{"hidden_size": 192, "vocab_size": 8192, "hidden_act": "squared_relu", "norm": "rmsnorm", "qk_norm": true, "extras": ["capped logits"], "init_std_qkv": 0.0458, "init_std_up": 0.0458, "beta2": 0.98, "max_grad_norm": 0.5, "schedule": "wsd", "decay_fraction": 0.79, "train_tokens": 409100000}
Each number is 50 + 10 x the weight over its row's rms, rounded and kept within 0 to 99. Layers, rows and columns count from 0. The size before them is the row's rms in percent of the matrix's.

# down: layer 3 MLP down (transposed), 768x192, rms 0.11, rows 422-453, columns 0-47
# up: layer 3 MLP up, 768x192, rms 0.114, rows 423-454, columns 0-47
down422 035:45 38 70 48 51 47 48 46 57 36 51 48 46 43 48 58 49 62 46 47 51 45 57 45 50 59 51 59 43 50 41 47 60 43 49 26 49 51 37 49 63 40 42 53 58 56 57 47
up423 123:44 55 55 52 49 70 39 55 48 53 45 34 51 41 47 58 32 36 60 62 56 71 56 50 60 51 56 55 59 49 57 59 39 54 41 62 41 53 54 40 39 64 63 47 41 56 40 65
down423 129:62 46 52 56 48 38 51 37 41 37 61 45 59 61 39 46 53 30 48 45 43 32 46 38 56 63 41 51 55 74 30 42 54 58 33 61 55 70 41 44 44 49 52 55 44 71 66 49
up424 126:45 78 52 63 40 44 44 70 41 53 53 54 40 63 53 55 56 69 45 62 49 66 60 51 34 54 59 58 43 56 52 49 38 52 67 57 51 41 43 41 73 49 45 54 46 51 44 53
down424 131:45 53 35 55 18 45 31 54 72 58 34 45 62 63 43 57 60 60 57 65 55 55 36 72 50 46 46 56 50 54 54 48 43 50 52 45 49 59 44 43 61 64 53 50 52 48 34 66
up425 052:62 48 53 59 57 38 38 40 27 49 30 44 64 47 45 42 53 47 55 56 39 60 59 36 41 50 39 45 61 59 50 62 46 30 50 46 43 46 60 33 40 62 57 51 40 50 38 54
down425 034:42 66 50 55 46 71 57 59 49 56 65 43 50 35 49 62 49 44 61 54 47 45 43 27 51 53 40 50 33 58 45 64 52 45 38 50 54 35 36 27 51 43 48 43 50 55 59 55
up426 119:34 58 61 47 57 55 60 52 35 52 50 36 55 46 54 44 52 47 53 57 48 60 53 38 50 53 52 56 54 41 60 48 58 40 30 69 34 59 41 56 66 43 59 77 45 51 47 39
down426 105:67 43 54 39 58 26 60 36 36 42 57 59 51 53 35 41 44 48 63 34 54 47 51 52 43 73 58 36 50 40 49 55 53 46 51 36 41 48 67 50 42 61 56 36 29 40 31 60
up427 120:44 49 37 48 51 56 37 34 51 39 71 46 48 53 43 37 52 44 45 55 53 42 62 46 59 63 63 48 52 48 48 49 58 44 59 44 63 42 52 46 35 35 48 72 45 50 33 61
down427 123:54 54 67 32 47 50 46 60 51 46 44 74 53 26 73 45 36 49 54 43 54 35 45 47 58 51 45 47 55 36 61 56 54 58 60 46 51 63 41 62 55 48 54 57 49 48 50 26
up428 049:52 46 60 51 55 53 47 36 34 50 38 38 61 46 50 42 57 58 38 52 43 49 70 46 46 46 55 48 55 66 60 55 46 42 31 45 34 42 57 47 45 60 71 55 40 47 50 43
down428 043:49 38 63 45 50 43 50 56 43 44 43 58 64 54 44 75 67 59 42 40 57 45 42 46 52 55 54 40 54 55 37 51 46 67 55 61 71 37 49 48 51 44 51 42 54 59 37 48
up429 129:46 53 44 69 43 45 50 53 26 46 25 38 52 46 44 55 63 54 51 45 38 60 54 49 45 50 47 48 47 42 58 36 54 41 42 51 37 48 46 57 42 55 65 50 41 55 25 51
down429 129:60 50 53 46 47 45 41 52 50 33 35 39 52 41 37 58 51 44 59 45 65 46 50 73 55 51 54 52 48 52 52 60 61 36 63 60 33 34 63 43 44 47 67 53 41 62 43 31
up430 112:55 47 38 57 54 42 49 53 27 52 46 56 50 42 33 51 51 58 37 34 48 66 36 36 45 73 48 50 48 68 55 37 27 49 36 44 49 46 57 65 58 70 61 44 37 45 37 55
down430 116:45 59 55 34 56 35 62 50 45 49 46 69 50 62 49 56 64 57 48 52 71 50 57 55 34 39 48 44 60 57 42 54 58 45 52 50 54 45 38 61 40 57 50 46 47 51 53 83
up431 113:35 54 53 52 35 37 56 45 56 56 57 60 47 40 60 60 34 59 46 40 38 76 71 45 43 57 62 40 47 61 69 50 60 49 55 39 46 63 56 49 43 55 52 36 41 35 35 63
down431 118:33 55 59 66 58 34 35 37 47 49 33 62 43 45 38 50 52 48 53 47 38 43 38 63 44 59 38 52 55 48 40 38 52 57 64 52 60 52 51 40 63 41 54 50 66 49 50 43
up432 125:57 53 48 51 52 52 34 54 48 55 60 36 47 45 35 54 64 48 51 51 65 66 43 38 51 39 61 41 55 61 49 77 60 24 60 51 45 61 49 50 63 40 59 42 41 71 37 44
down432 118:35 44 41 62 49 53 56 54 47 39 39 51 51 43 45 67 48 58 38 56 59 49 52 41 58 55 62 55 41 52 48 37 49 47 52 60 54 34 48 59 51 56 45 43 51 43 51 51
up433 055:69 58 61 52 49 45 57 37 23 47 44 38 51 54 56 35 64 61 45 48 38 45 62 40 53 58 48 42 56 51 68 51 52 55 34 54 44 40 62 40 57 57 69 41 29 47 46 55
down433 040:51 51 62 43 33 47 52 32 42 46 51 57 56 67 38 55 43 38 57 55 36 44 40 53 58 63 59 57 69 50 41 53 61 49 42 51 40 51 60 53 38 51 50 56 48 58 30 50
up434 106:52 64 62 53 47 54 47 46 42 49 34 44 44 32 16 52 53 49 59 58 47 46 57 46 48 49 61 52 50 44 40 41 35 45 51 55 55 50 47 57 55 61 57 55 48 38 45 35
down434 111:31 39 58 40 54 44 44 47 50 54 40 60 55 47 62 38 37 30 42 55 45 53 45 47 60 50 37 51 50 63 60 54 44 44 40 39 56 51 45 55 29 39 53 45 48 54 55 46
up435 137:69 38 58 34 49 36 38 42 45 52 37 43 53 54 61 33 55 41 36 65 61 53 65 32 46 63 65 37 62 52 57 71 63 51 52 62 45 46 58 45 52 53 47 50 41 49 33 41
down435 137:29 41 52 51 43 60 50 41 64 37 39 43 55 49 57 34 43 50 53 60 41 64 45 43 56 47 52 45 51 33 58 39 47 68 71 47 44 38 67 45 43 66 48 60 70 45 33 50
up436 039:54 46 40 42 52 51 73 33 34 48 39 45 57 46 55 40 50 47 38 50 53 64 62 39 23 48 38 50 68 36 75 73 61 46 50 44 38 47 64 50 47 55 57 50 51 37 49 56
down436 026:57 59 51 55 37 47 38 52 64 29 51 77 34 43 51 52 53 54 43 56 59 63 57 61 55 51 49 63 58 59 60 42 52 50 55 63 64 54 50 44 67 48 37 66 54 80 60 45
up437 063:69 48 41 55 53 43 37 38 29 47 31 39 61 43 47 29 47 61 40 68 54 44 57 40 52 56 45 46 74 55 59 52 57 52 38 54 51 39 44 52 59 53 74 55 41 40 49 54
down437 057:51 48 48 40 47 44 51 57 46 60 56 46 47 34 63 45 52 36 63 45 55 41 43 88 42 41 31 45 47 40 25 61 54 53 32 47 51 76 56 45 39 42 56 44 47 80 44 45
up438 118:47 50 62 49 54 60 41 53 52 56 67 25 54 49 49 49 37 53 41 46 60 53 77 52 43 61 50 55 54 41 69 47 40 45 31 65 53 47 52 66 44 42 55 55 37 47 49 53
down438 130:39 40 53 60 51 66 40 53 63 52 55 47 50 52 56 58 50 48 69 53 59 51 58 32 34 68 47 54 65 48 47 36 49 51 53 60 48 63 30 42 53 61 40 50 36 47 51 43
up439 059:57 55 64 53 61 55 42 42 31 54 49 51 54 42 49 44 45 56 38 54 50 50 44 45 41 46 50 52 61 42 64 65 58 44 50 48 48 48 60 39 56 53 73 65 26 47 44 36
down439 059:34 49 37 61 46 45 49 49 52 62 38 66 53 51 50 51 53 62 48 76 41 48 46 54 34 51 48 45 53 30 56 61 40 47 59 54 75 52 60 51 61 57 51 39 55 34 44 35
up440 055:65 49 49 52 47 50 39 44 36 51 51 35 76 39 48 42 51 37 44 60 49 53 51 51 47 60 57 46 56 63 54 47 54 42 45 45 48 55 48 56 60 45 50 52 36 47 44 51
down440 050:52 55 56 65 57 53 51 54 61 50 64 56 27 56 46 46 64 50 38 52 44 48 56 59 49 34 44 58 60 38 63 47 46 37 54 54 48 53 66 45 54 49 45 54 56 62 60 63
up441 056:78 42 50 44 61 47 49 40 18 52 39 43 50 34 47 51 48 60 42 45 53 56 51 38 43 54 49 42 66 55 67 53 53 40 40 61 38 45 55 53 53 66 64 49 37 48 48 38
down441 056:31 64 42 40 60 53 57 47 45 70 59 51 43 52 57 44 37 54 47 48 41 29 50 54 57 51 47 52 54 45 56 36 32 49 33 34 56 38 48 52 39 48 46 41 57 50 57 77
up442 109:66 50 54 45 55 36 33 50 48 49 57 51 41 47 50 38 36 50 54 39 43 41 33 52 37 64 45 49 50 62 56 67 43 39 42 41 45 26 64 58 50 58 56 52 46 60 39 55
down442 106:46 52 42 52 55 38 54 50 46 34 35 41 47 51 52 43 38 65 64 36 37 59 66 49 44 55 35 53 40 62 52 47 49 61 36 40 59 58 65 48 61 52 41 48 69 52 66 41
up443 058:76 59 35 46 50 48 52 30 28 48 41 50 57 38 51 48 52 46 50 68 46 68 68 42 44 48 51 41 55 52 58 55 59 29 28 34 47 44 45 58 49 53 55 71 40 53 49 46
down443 055:51 64 48 60 48 54 45 43 49 60 51 48 33 49 36 49 61 45 61 75 41 32 27 60 46 36 68 37 68 48 46 54 59 59 47 38 43 50 46 57 41 47 30 60 64 52 60 57
up444 122:60 35 62 46 54 37 44 43 35 63 40 30 44 42 54 45 48 39 40 54 40 45 39 44 42 51 56 60 40 42 82 57 48 44 46 57 66 51 66 53 44 67 62 40 51 35 49 61
down444 120:43 38 56 48 35 45 58 43 55 34 40 43 36 44 51 43 32 56 49 55 49 52 40 38 49 33 41 50 50 36 75 61 73 55 59 50 66 44 58 49 52 38 47 48 52 47 42 55
up445 045:54 42 52 47 59 55 24 49 37 50 56 39 51 30 47 23 44 43 44 55 47 56 57 40 35 49 75 50 64 57 64 49 57 54 41 49 43 42 48 46 46 50 67 53 35 55 48 60
down445 035:45 46 50 56 51 49 51 48 66 64 31 51 50 69 52 61 67 49 55 43 37 40 24 64 42 52 61 56 49 48 58 41 44 39 51 49 48 45 53 31 44 41 35 52 67 58 53 58
up446 143:47 46 21 71 43 64 43 48 43 43 43 44 43 48 38 37 56 58 32 45 46 59 55 52 47 55 63 36 54 46 58 42 67 48 53 47 33 43 60 55 39 56 46 61 53 38 33 61
down446 138:40 49 45 45 54 53 67 56 48 43 31 45 45 41 54 59 59 55 32 47 58 42 46 60 36 50 57 55 47 42 57 58 68 46 54 63 51 35 45 56 52 50 65 56 52 43 41 47
up447 108:56 43 49 59 48 44 41 52 51 53 47 29 54 57 65 33 46 56 50 58 51 57 47 31 61 45 67 29 58 58 55 50 69 52 55 49 58 29 52 56 48 58 58 55 34 57 37 51
down447 111:56 51 68 49 51 35 34 67 26 54 53 40 49 49 51 53 56 63 38 54 54 45 39 63 63 49 36 66 49 40 47 57 62 50 61 45 44 41 70 54 44 46 57 61 66 49 44 48
up448 058:54 56 44 54 66 55 40 32 23 58 55 40 61 27 43 43 44 57 49 51 41 46 55 40 35 35 72 39 58 55 51 58 48 39 45 54 44 51 47 42 46 55 74 54 37 46 40 47
down448 058:39 46 48 64 49 52 72 49 46 42 53 53 38 57 49 58 53 45 43 54 48 45 69 73 62 69 60 57 62 37 36 54 63 42 45 49 48 66 52 64 51 38 45 56 78 64 46 49
up449 150:55 73 41 59 54 56 37 48 37 56 41 32 53 51 63 61 37 57 52 57 67 47 56 50 42 37 62 40 56 55 39 69 44 56 29 54 39 47 44 61 48 56 48 61 45 46 33 53
down449 153:72 35 39 24 42 40 60 44 50 44 66 59 51 48 53 47 44 58 54 57 49 49 41 39 40 53 53 68 58 35 32 44 50 45 49 34 52 62 45 56 42 50 49 54 42 40 67 47
up450 131:42 76 60 52 54 62 42 39 36 54 42 37 48 45 43 61 67 38 51 50 46 66 53 31 40 46 52 47 40 37 31 52 51 47 51 56 54 31 48 52 37 49 67 56 44 43 43 49
down450 124:62 32 53 44 34 62 47 49 49 49 57 65 39 39 44 48 68 60 59 47 54 35 55 51 60 47 32 35 61 55 32 64 41 52 38 34 37 47 60 47 36 61 23 57 48 52 52 57
up451 113:63 36 42 50 40 67 48 54 49 71 43 33 69 50 59 49 55 51 42 58 50 53 36 41 53 54 61 44 58 64 62 56 41 34 54 51 57 63 41 44 45 52 74 56 41 47 42 55
down451 110:46 45 62 58 59 48 59 46 38 54 38 57 50 53 56 42 63 52 44 41 48 57 32 77 36 49 44 60 59 51 38 58 35 75 57 39 70 50 40 55 43 50 49 61 68 43 56 48
up452 041:60 52 52 58 54 44 42 32 45 50 50 51 63 41 55 51 34 33 36 45 56 60 56 35 46 54 45 37 71 56 58 68 57 49 48 41 36 23 42 53 51 58 52 59 41 51 40 51
down452 032:49 60 59 64 57 38 52 58 66 51 47 39 45 38 63 52 72 48 74 42 80 54 53 49 70 42 44 44 64 68 57 55 43 37 49 65 41 47 43 55 32 36 45 54 54 47 46 48
up453 140:50 64 53 58 45 56 41 57 43 67 47 28 47 58 47 46 50 39 48 47 52 69 43 53 45 58 72 41 52 47 53 53 54 54 62 71 44 55 75 68 52 44 51 39 44 54 24 49
down453 141:47 48 50 37 55 65 32 40 66 62 67 54 44 69 56 44 43 53 68 51 47 34 74 43 57 51 44 56 67 40 46 41 45 51 47 57 53 43 30 49 38 40 49 42 60 34 24 47
up454 102:66 33 38 39 66 49 54 39 42 60 41 51 63 42 55 13 66 64 35 52 48 50 52 43 41 51 37 40 59 58 58 62 56 62 46 52 53 36 34 43 55 35 50 56 35 34 31 45